python train.py --num_hidden_layers=13 --hidden_size=64 --num_attention_heads=4 --num_key_value_heads=4 --head_dim=32 --intermediate_size=256 --vocab_size=4096 --hidden_act="tanh_gelu" --norm="layernorm" --norm_place="pre" --norm_eps=1e-06 --positions="rope" --rope_theta=10000.0 --rope_fraction=0.5 --qk_norm=false --attn_scale=0.177 --bias="none" --tie_word_embeddings=false --parallel_block=true --init="normal" --init_std_qkv=0.0735 --init_std_o=0.0913 --init_std_up=0.105 --init_std_down=0.105 --optimizer="soap_variant" --learning_rate=0.00674 --lr_mult_qkv=0.7 --lr_mult_o=1.28 --lr_mult_up=0.785 --lr_head=0.0102 --warmup_steps=200 --schedule="wsd" --decay_fraction=1.0 --decay_shape="linear" --final_lr_fraction=0.02 --batch_tokens=32768 --max_seq_len=1024 --doc_mask=false --train_tokens=126200000 --max_steps=3852 --dataset="wikipedia_en"
Each number is 200 + 40 x the weight over its row's rms, rounded and kept within 0 to 999. Layers, rows and columns count from 0. The size before them is the row's rms in percent of the matrix's.

# layer 8 attention key, 128x64, rms 0.0792, rows 127, columns 0-63
138,175,126,158,206,235,190,238,251,182,245,154,158,235,278,194,222,168,156,235,149,190,292,200,137,225,193,245,193,235,184,183,152,289,178,163,169,213,219,228,187,218,170,247,250,218,178,172,130,228,166,306,236,239,224,168,197,205,142,212,174,183,213,206,155
# layer 8 attention value, 128x64, rms 0.0581, rows 96-120, columns 0-63
114,216,191,150,142,162,240,212,103,256,186,238,210,202,228,170,190,176,216,188,269,211,172,184,220,251,193,217,188,254,191,222,144,224,174,227,251,238,185,176,232,318,205,120,161,239,190,201,93,208,185,185,235,211,167,240,228,228,184,124,227,202,254,238,194
115,224,259,183,178,189,219,220,208,166,73,201,286,257,180,184,214,215,237,222,176,188,216,205,154,187,172,245,164,255,199,214,212,167,268,172,142,240,243,228,306,133,204,170,181,192,179,141,227,233,236,239,213,187,158,280,183,165,196,148,223,199,206,159,220
117,265,163,201,270,211,203,188,195,187,177,193,160,205,164,212,240,243,218,172,208,225,287,233,214,181,195,236,124,155,187,175,329,183,135,239,199,225,221,228,212,184,179,139,153,245,168,168,250,223,211,121,256,141,226,228,230,181,187,269,180,203,222,247,162
114,219,159,135,213,198,235,207,197,194,235,256,247,234,239,220,163,158,222,224,211,150,132,225,182,167,169,246,222,213,201,170,131,205,134,208,268,224,188,212,138,223,83,191,209,206,173,155,153,239,219,214,235,162,237,168,157,162,289,220,140,240,179,140,233
094,192,245,229,149,189,144,154,206,236,228,303,239,193,198,160,311,259,187,173,231,273,155,210,155,172,187,170,150,204,193,223,216,138,213,126,215,203,216,232,187,155,131,137,236,201,211,196,196,175,207,260,210,177,255,184,221,108,183,232,202,179,205,220,221
133,233,223,203,193,161,184,179,247,190,178,249,124,206,93,214,191,113,283,185,164,207,161,196,138,175,207,196,209,142,134,222,274,176,196,179,188,165,155,215,238,228,149,225,142,196,193,171,196,266,226,169,225,245,235,268,170,182,139,217,199,163,144,166,186
121,163,173,250,176,190,229,176,214,198,159,264,250,231,299,139,214,218,178,143,308,208,225,182,165,199,192,177,199,198,196,175,159,201,180,117,211,221,243,156,185,161,165,206,178,228,183,93,149,206,244,163,206,161,215,235,103,237,212,210,155,189,203,208,241
129,183,283,234,196,211,225,274,187,252,186,205,165,170,201,261,195,209,216,197,114,208,228,233,217,257,144,219,155,191,214,242,186,183,183,165,230,176,186,194,244,286,204,205,182,242,200,248,199,323,191,154,172,208,238,199,228,202,187,207,183,301,148,119,183
127,245,156,152,153,228,214,220,156,223,224,176,257,226,140,176,244,152,172,214,190,125,160,169,199,182,172,138,185,163,261,240,167,191,160,165,236,254,207,299,218,184,190,187,211,176,200,147,214,208,135,206,149,213,201,175,144,176,205,95,201,266,198,224,275
119,204,194,203,185,164,284,144,228,236,189,176,226,166,182,188,163,192,205,218,173,249,229,184,188,233,188,222,197,302,162,183,130,190,192,143,194,252,186,256,158,191,194,259,230,214,167,229,249,133,189,176,182,192,224,237,309,207,248,258,153,283,208,260,148
101,222,237,252,169,168,187,190,145,197,171,215,160,274,105,194,84,270,165,204,133,234,219,197,195,222,208,148,183,158,236,170,232,279,220,145,258,252,228,168,212,243,224,214,222,251,184,199,168,183,138,204,216,203,229,138,187,236,185,190,208,158,218,230,150
117,195,227,252,196,168,250,223,213,209,206,210,161,172,186,190,233,144,207,236,185,224,285,295,215,150,163,230,186,153,164,260,241,209,257,263,102,210,177,149,141,237,222,223,168,186,192,159,216,211,163,127,160,182,266,261,196,151,193,158,266,206,178,188,204
121,192,166,169,194,246,145,275,196,156,300,144,243,222,197,146,192,249,207,206,175,204,177,214,220,200,168,253,240,262,206,191,212,226,173,287,218,213,145,218,140,136,153,180,207,209,154,143,219,275,179,193,216,205,206,270,169,247,184,198,227,130,208,149,143
118,174,184,230,141,213,229,210,170,145,156,210,204,149,212,222,141,138,206,198,135,129,225,165,189,215,208,172,156,182,238,145,225,228,210,155,213,148,115,177,193,176,266,239,150,217,235,224,228,262,190,248,182,166,256,229,208,175,208,254,227,215,319,163,249
106,212,182,189,212,165,154,193,229,240,262,202,184,237,176,197,104,168,209,199,184,162,237,172,282,153,140,209,190,206,207,238,174,195,268,159,208,259,188,206,275,252,181,224,198,255,160,152,139,219,252,235,168,164,186,200,251,235,278,263,225,218,190,226,292
115,148,139,212,205,196,230,243,229,211,178,243,194,169,205,220,195,185,199,176,130,188,202,224,207,151,203,213,201,299,134,140,226,188,197,222,252,272,185,179,289,169,214,226,202,209,173,232,217,226,185,299,148,173,149,227,278,252,231,266,192,189,238,281,188
124,124,205,170,225,119,186,238,223,246,229,204,168,163,200,228,183,280,227,109,191,91,245,207,273,144,163,170,246,194,171,196,144,203,241,209,193,248,228,212,153,195,235,230,246,154,171,219,217,203,256,191,190,220,172,179,182,167,207,197,284,153,228,195,157
110,174,259,271,222,182,166,239,137,235,165,161,213,298,150,195,237,177,191,278,217,201,314,138,139,212,204,221,225,177,185,202,170,204,219,252,235,229,191,152,194,178,183,245,257,173,147,233,149,256,234,177,225,142,174,211,236,194,248,214,207,253,216,189,207
110,158,173,160,229,265,197,172,121,185,148,206,163,257,195,182,244,237,237,187,194,172,221,319,209,210,161,175,242,220,109,173,227,256,243,167,226,240,215,271,183,242,209,204,211,242,202,239,150,149,171,197,187,264,186,247,191,173,229,161,224,239,231,278,199
125,268,249,256,171,220,230,217,183,103,278,246,216,139,224,213,197,179,192,217,250,191,208,253,168,188,221,216,211,189,172,263,218,280,202,183,168,254,225,203,268,218,232,139,202,139,194,199,244,142,139,178,220,183,154,196,138,197,289,233,181,144,205,183,212
101,210,236,191,238,192,186,166,201,122,262,222,202,213,168,214,211,192,152,194,166,116,168,263,144,207,174,203,222,201,222,161,122,151,178,228,148,267,235,242,251,179,201,192,240,261,235,185,228,246,147,147,254,150,261,214,286,135,218,241,219,224,176,228,179
117,212,114,188,183,203,237,177,256,235,163,193,167,212,205,181,243,163,212,201,260,171,204,164,169,248,165,174,249,278,109,216,173,177,207,147,162,188,208,123,152,182,231,232,183,211,238,123,238,248,214,168,212,140,195,130,176,181,226,182,236,128,196,114,223
118,242,171,249,190,110,248,234,263,146,174,126,259,152,213,220,217,189,234,188,119,168,213,245,130,236,227,156,196,144,175,266,220,97,209,207,214,134,208,197,225,174,197,187,210,263,212,223,190,197,205,201,217,158,118,207,191,161,178,199,190,147,204,217,236
109,136,138,113,227,173,216,182,217,243,251,178,175,235,248,168,222,180,234,191,241,207,235,191,187,156,130,202,225,252,187,289,254,196,191,262,250,219,215,175,247,171,277,206,250,101,239,204,235,182,256,197,208,203,229,230,179,222,175,151,151,213,167,193,142
118,149,256,236,231,220,218,247,257,220,184,206,67,220,133,121,256,187,139,176,220,216,157,202,222,159,222,174,147,256,246,202,207,271,191,232,176,141,242,203,217,138,207,184,172,196,168,245,229,139,245,204,222,153,207,233,181,179,142,220,228,201,165,195,216
# layer 8 attention output (transposed), 128x64, rms 0.0914, rows 96-120, columns 0-63
103,169,152,165,226,196,214,185,221,165,244,294,224,172,174,190,187,209,198,220,94,243,185,193,232,248,231,131,241,208,122,192,194,149,227,218,125,183,232,216,242,251,185,219,263,178,217,174,244,213,215,152,176,179,150,196,99,197,270,196,215,223,226,250,147
118,213,164,246,246,176,202,236,199,229,207,224,177,200,192,253,254,179,189,260,255,210,183,184,235,156,99,222,180,205,219,205,202,161,267,95,292,172,211,190,191,197,130,180,147,191,228,238,226,163,218,161,160,244,219,163,213,223,204,189,274,236,255,239,279
117,216,200,206,107,134,250,252,129,150,260,193,163,187,168,259,176,162,197,211,265,157,149,194,162,221,178,206,216,190,226,254,245,189,226,163,185,177,238,235,149,190,197,229,268,186,205,242,215,182,163,168,121,196,251,263,212,198,98,188,202,170,181,193,134
110,99,256,197,210,153,146,217,169,204,139,263,208,197,210,228,155,212,241,190,158,179,278,212,253,241,256,227,171,243,183,192,241,165,150,227,240,206,155,204,155,181,186,224,189,220,228,249,231,231,151,213,179,207,263,233,124,249,184,135,143,201,152,182,131
096,239,187,252,180,149,301,204,204,154,147,173,235,195,164,222,206,168,141,268,244,233,188,200,221,261,189,241,177,175,182,190,171,164,199,232,190,152,171,148,209,183,200,272,99,237,269,153,182,218,246,187,268,206,218,223,228,222,169,156,176,202,179,289,160
129,158,207,236,129,131,214,167,181,202,177,334,171,220,166,234,185,141,227,217,209,181,145,216,188,242,160,201,151,186,230,185,231,225,173,233,248,150,188,218,155,151,149,173,246,186,195,187,245,97,260,244,201,169,232,157,281,181,219,183,188,209,159,198,201
114,206,220,184,280,148,152,268,179,209,221,155,206,215,71,238,203,194,197,188,170,201,180,198,219,247,222,179,88,263,243,171,247,172,177,175,212,171,153,245,210,228,144,249,209,200,226,243,147,267,216,256,212,223,177,183,196,217,179,122,209,201,186,166,164
118,212,223,245,167,203,244,218,245,204,182,274,266,207,187,205,182,204,220,258,218,189,191,259,193,188,198,114,191,229,273,155,202,130,202,251,209,270,234,279,183,197,223,209,182,164,162,159,277,160,257,201,210,153,217,274,167,172,200,165,201,135,227,287,195
117,226,162,212,213,210,233,215,247,269,175,146,263,193,296,228,193,186,149,189,201,258,232,208,132,214,243,154,140,203,156,123,178,122,134,174,180,158,253,163,240,211,201,187,217,223,220,216,154,122,208,196,218,251,240,234,221,191,276,212,226,191,251,210,167
119,190,110,204,211,186,204,259,195,199,164,230,312,258,173,202,231,194,226,159,217,178,160,216,153,139,177,187,156,192,215,229,192,199,149,211,238,119,190,200,235,139,247,234,186,125,228,188,239,249,212,166,183,166,156,270,116,157,210,136,218,178,154,188,194
099,240,184,257,105,217,202,207,129,168,249,144,182,186,239,259,219,216,205,237,197,150,185,118,220,108,210,176,248,179,190,177,190,226,150,175,179,183,179,251,259,198,199,200,236,195,187,181,265,247,281,251,156,231,215,194,197,151,279,175,182,159,215,177,252
112,197,207,153,138,182,127,182,229,168,176,219,261,233,208,219,188,177,187,173,219,238,144,177,184,229,235,225,143,153,198,251,188,197,244,271,255,246,170,253,151,178,160,169,236,125,215,209,218,191,157,169,173,112,231,226,158,142,173,243,161,208,232,199,90
114,204,235,216,236,205,244,152,240,199,142,208,176,186,269,146,244,116,184,138,144,181,210,222,270,196,262,175,126,164,91,265,266,206,181,183,170,293,190,181,159,197,204,204,224,212,220,259,189,232,191,194,147,221,198,185,220,231,133,203,200,200,203,190,201
115,212,163,213,244,159,220,206,206,182,220,213,107,206,282,214,188,251,210,232,145,247,92,170,153,127,226,252,201,173,198,167,172,134,182,229,174,221,233,273,115,208,209,248,232,217,158,164,192,210,234,246,240,207,186,205,205,267,178,229,165,215,138,189,237
103,166,197,237,236,328,211,184,159,184,184,287,300,146,224,161,194,239,237,164,197,173,164,199,191,254,233,181,184,221,236,199,180,193,157,199,184,214,117,170,141,159,258,217,200,222,217,238,233,190,200,218,263,209,266,189,155,265,207,174,247,217,233,227,164
102,257,209,231,188,208,184,294,195,187,200,236,205,172,242,201,180,187,194,194,211,179,195,185,216,156,168,257,253,214,213,223,130,210,143,212,165,172,124,326,194,139,213,182,191,176,288,192,183,149,189,194,193,287,207,179,172,265,111,190,214,224,157,224,232
119,192,214,219,171,309,145,163,136,227,149,170,181,168,238,168,232,186,126,228,253,241,234,193,184,207,288,220,202,270,212,245,174,253,144,184,219,259,229,254,251,244,211,192,189,177,256,188,168,190,168,277,164,148,174,202,181,207,168,221,188,161,218,236,251
102,231,168,209,199,237,205,197,208,147,171,180,195,178,149,200,115,171,225,240,285,237,206,256,269,132,227,229,203,261,186,262,226,153,168,117,269,214,169,245,230,195,208,225,233,183,152,206,236,227,248,255,236,235,220,237,144,184,225,283,175,200,237,162,235
112,250,210,212,210,135,144,224,212,223,216,219,287,200,247,249,113,220,116,194,152,207,151,111,263,227,190,207,196,223,222,224,137,254,269,192,206,204,212,202,212,216,191,214,251,204,175,113,144,230,172,188,207,191,156,137,166,121,196,233,206,185,211,225,207
119,195,237,151,213,222,239,186,145,294,158,182,162,279,171,139,199,206,210,137,264,184,141,158,238,212,224,277,229,182,172,158,243,184,255,198,189,191,223,221,166,243,178,192,173,175,264,265,154,182,204,177,206,172,261,197,177,228,173,134,137,144,214,140,182
098,230,269,200,193,218,208,143,244,225,197,246,174,250,289,218,91,156,183,225,222,170,214,205,100,214,204,256,125,202,138,185,190,185,246,211,184,162,136,233,191,214,273,219,167,170,223,201,187,194,184,211,152,224,228,190,229,180,202,143,204,140,117,218,205
116,184,197,173,133,230,169,207,132,220,185,198,190,230,235,222,132,188,225,188,240,218,192,181,196,226,195,157,156,199,211,123,183,250,179,186,272,229,247,166,177,184,160,193,163,192,228,279,139,270,188,174,233,206,79,282,198,218,231,248,262,264,199,186,167
108,159,165,193,180,215,259,197,292,235,176,221,124,213,221,261,186,208,161,179,249,166,210,178,201,198,129,231,157,118,225,175,296,204,195,209,232,192,205,199,140,182,157,211,194,140,164,173,144,153,190,178,209,165,177,118,172,212,175,162,279,236,189,223,131
109,209,223,252,186,117,206,207,177,225,145,241,228,152,216,154,265,189,250,197,185,187,246,235,160,240,192,178,214,261,216,272,217,236,188,200,211,192,196,228,176,196,158,120,200,162,148,212,92,281,174,139,165,169,198,237,189,220,178,276,241,211,271,164,188
111,230,258,154,209,202,197,180,174,190,221,146,242,147,142,119,218,202,218,143,276,184,182,255,142,204,86,171,253,159,207,145,239,229,212,205,206,214,178,183,239,239,186,245,216,283,271,161,177,222,252,157,135,185,173,183,228,168,161,230,213,214,206,195,229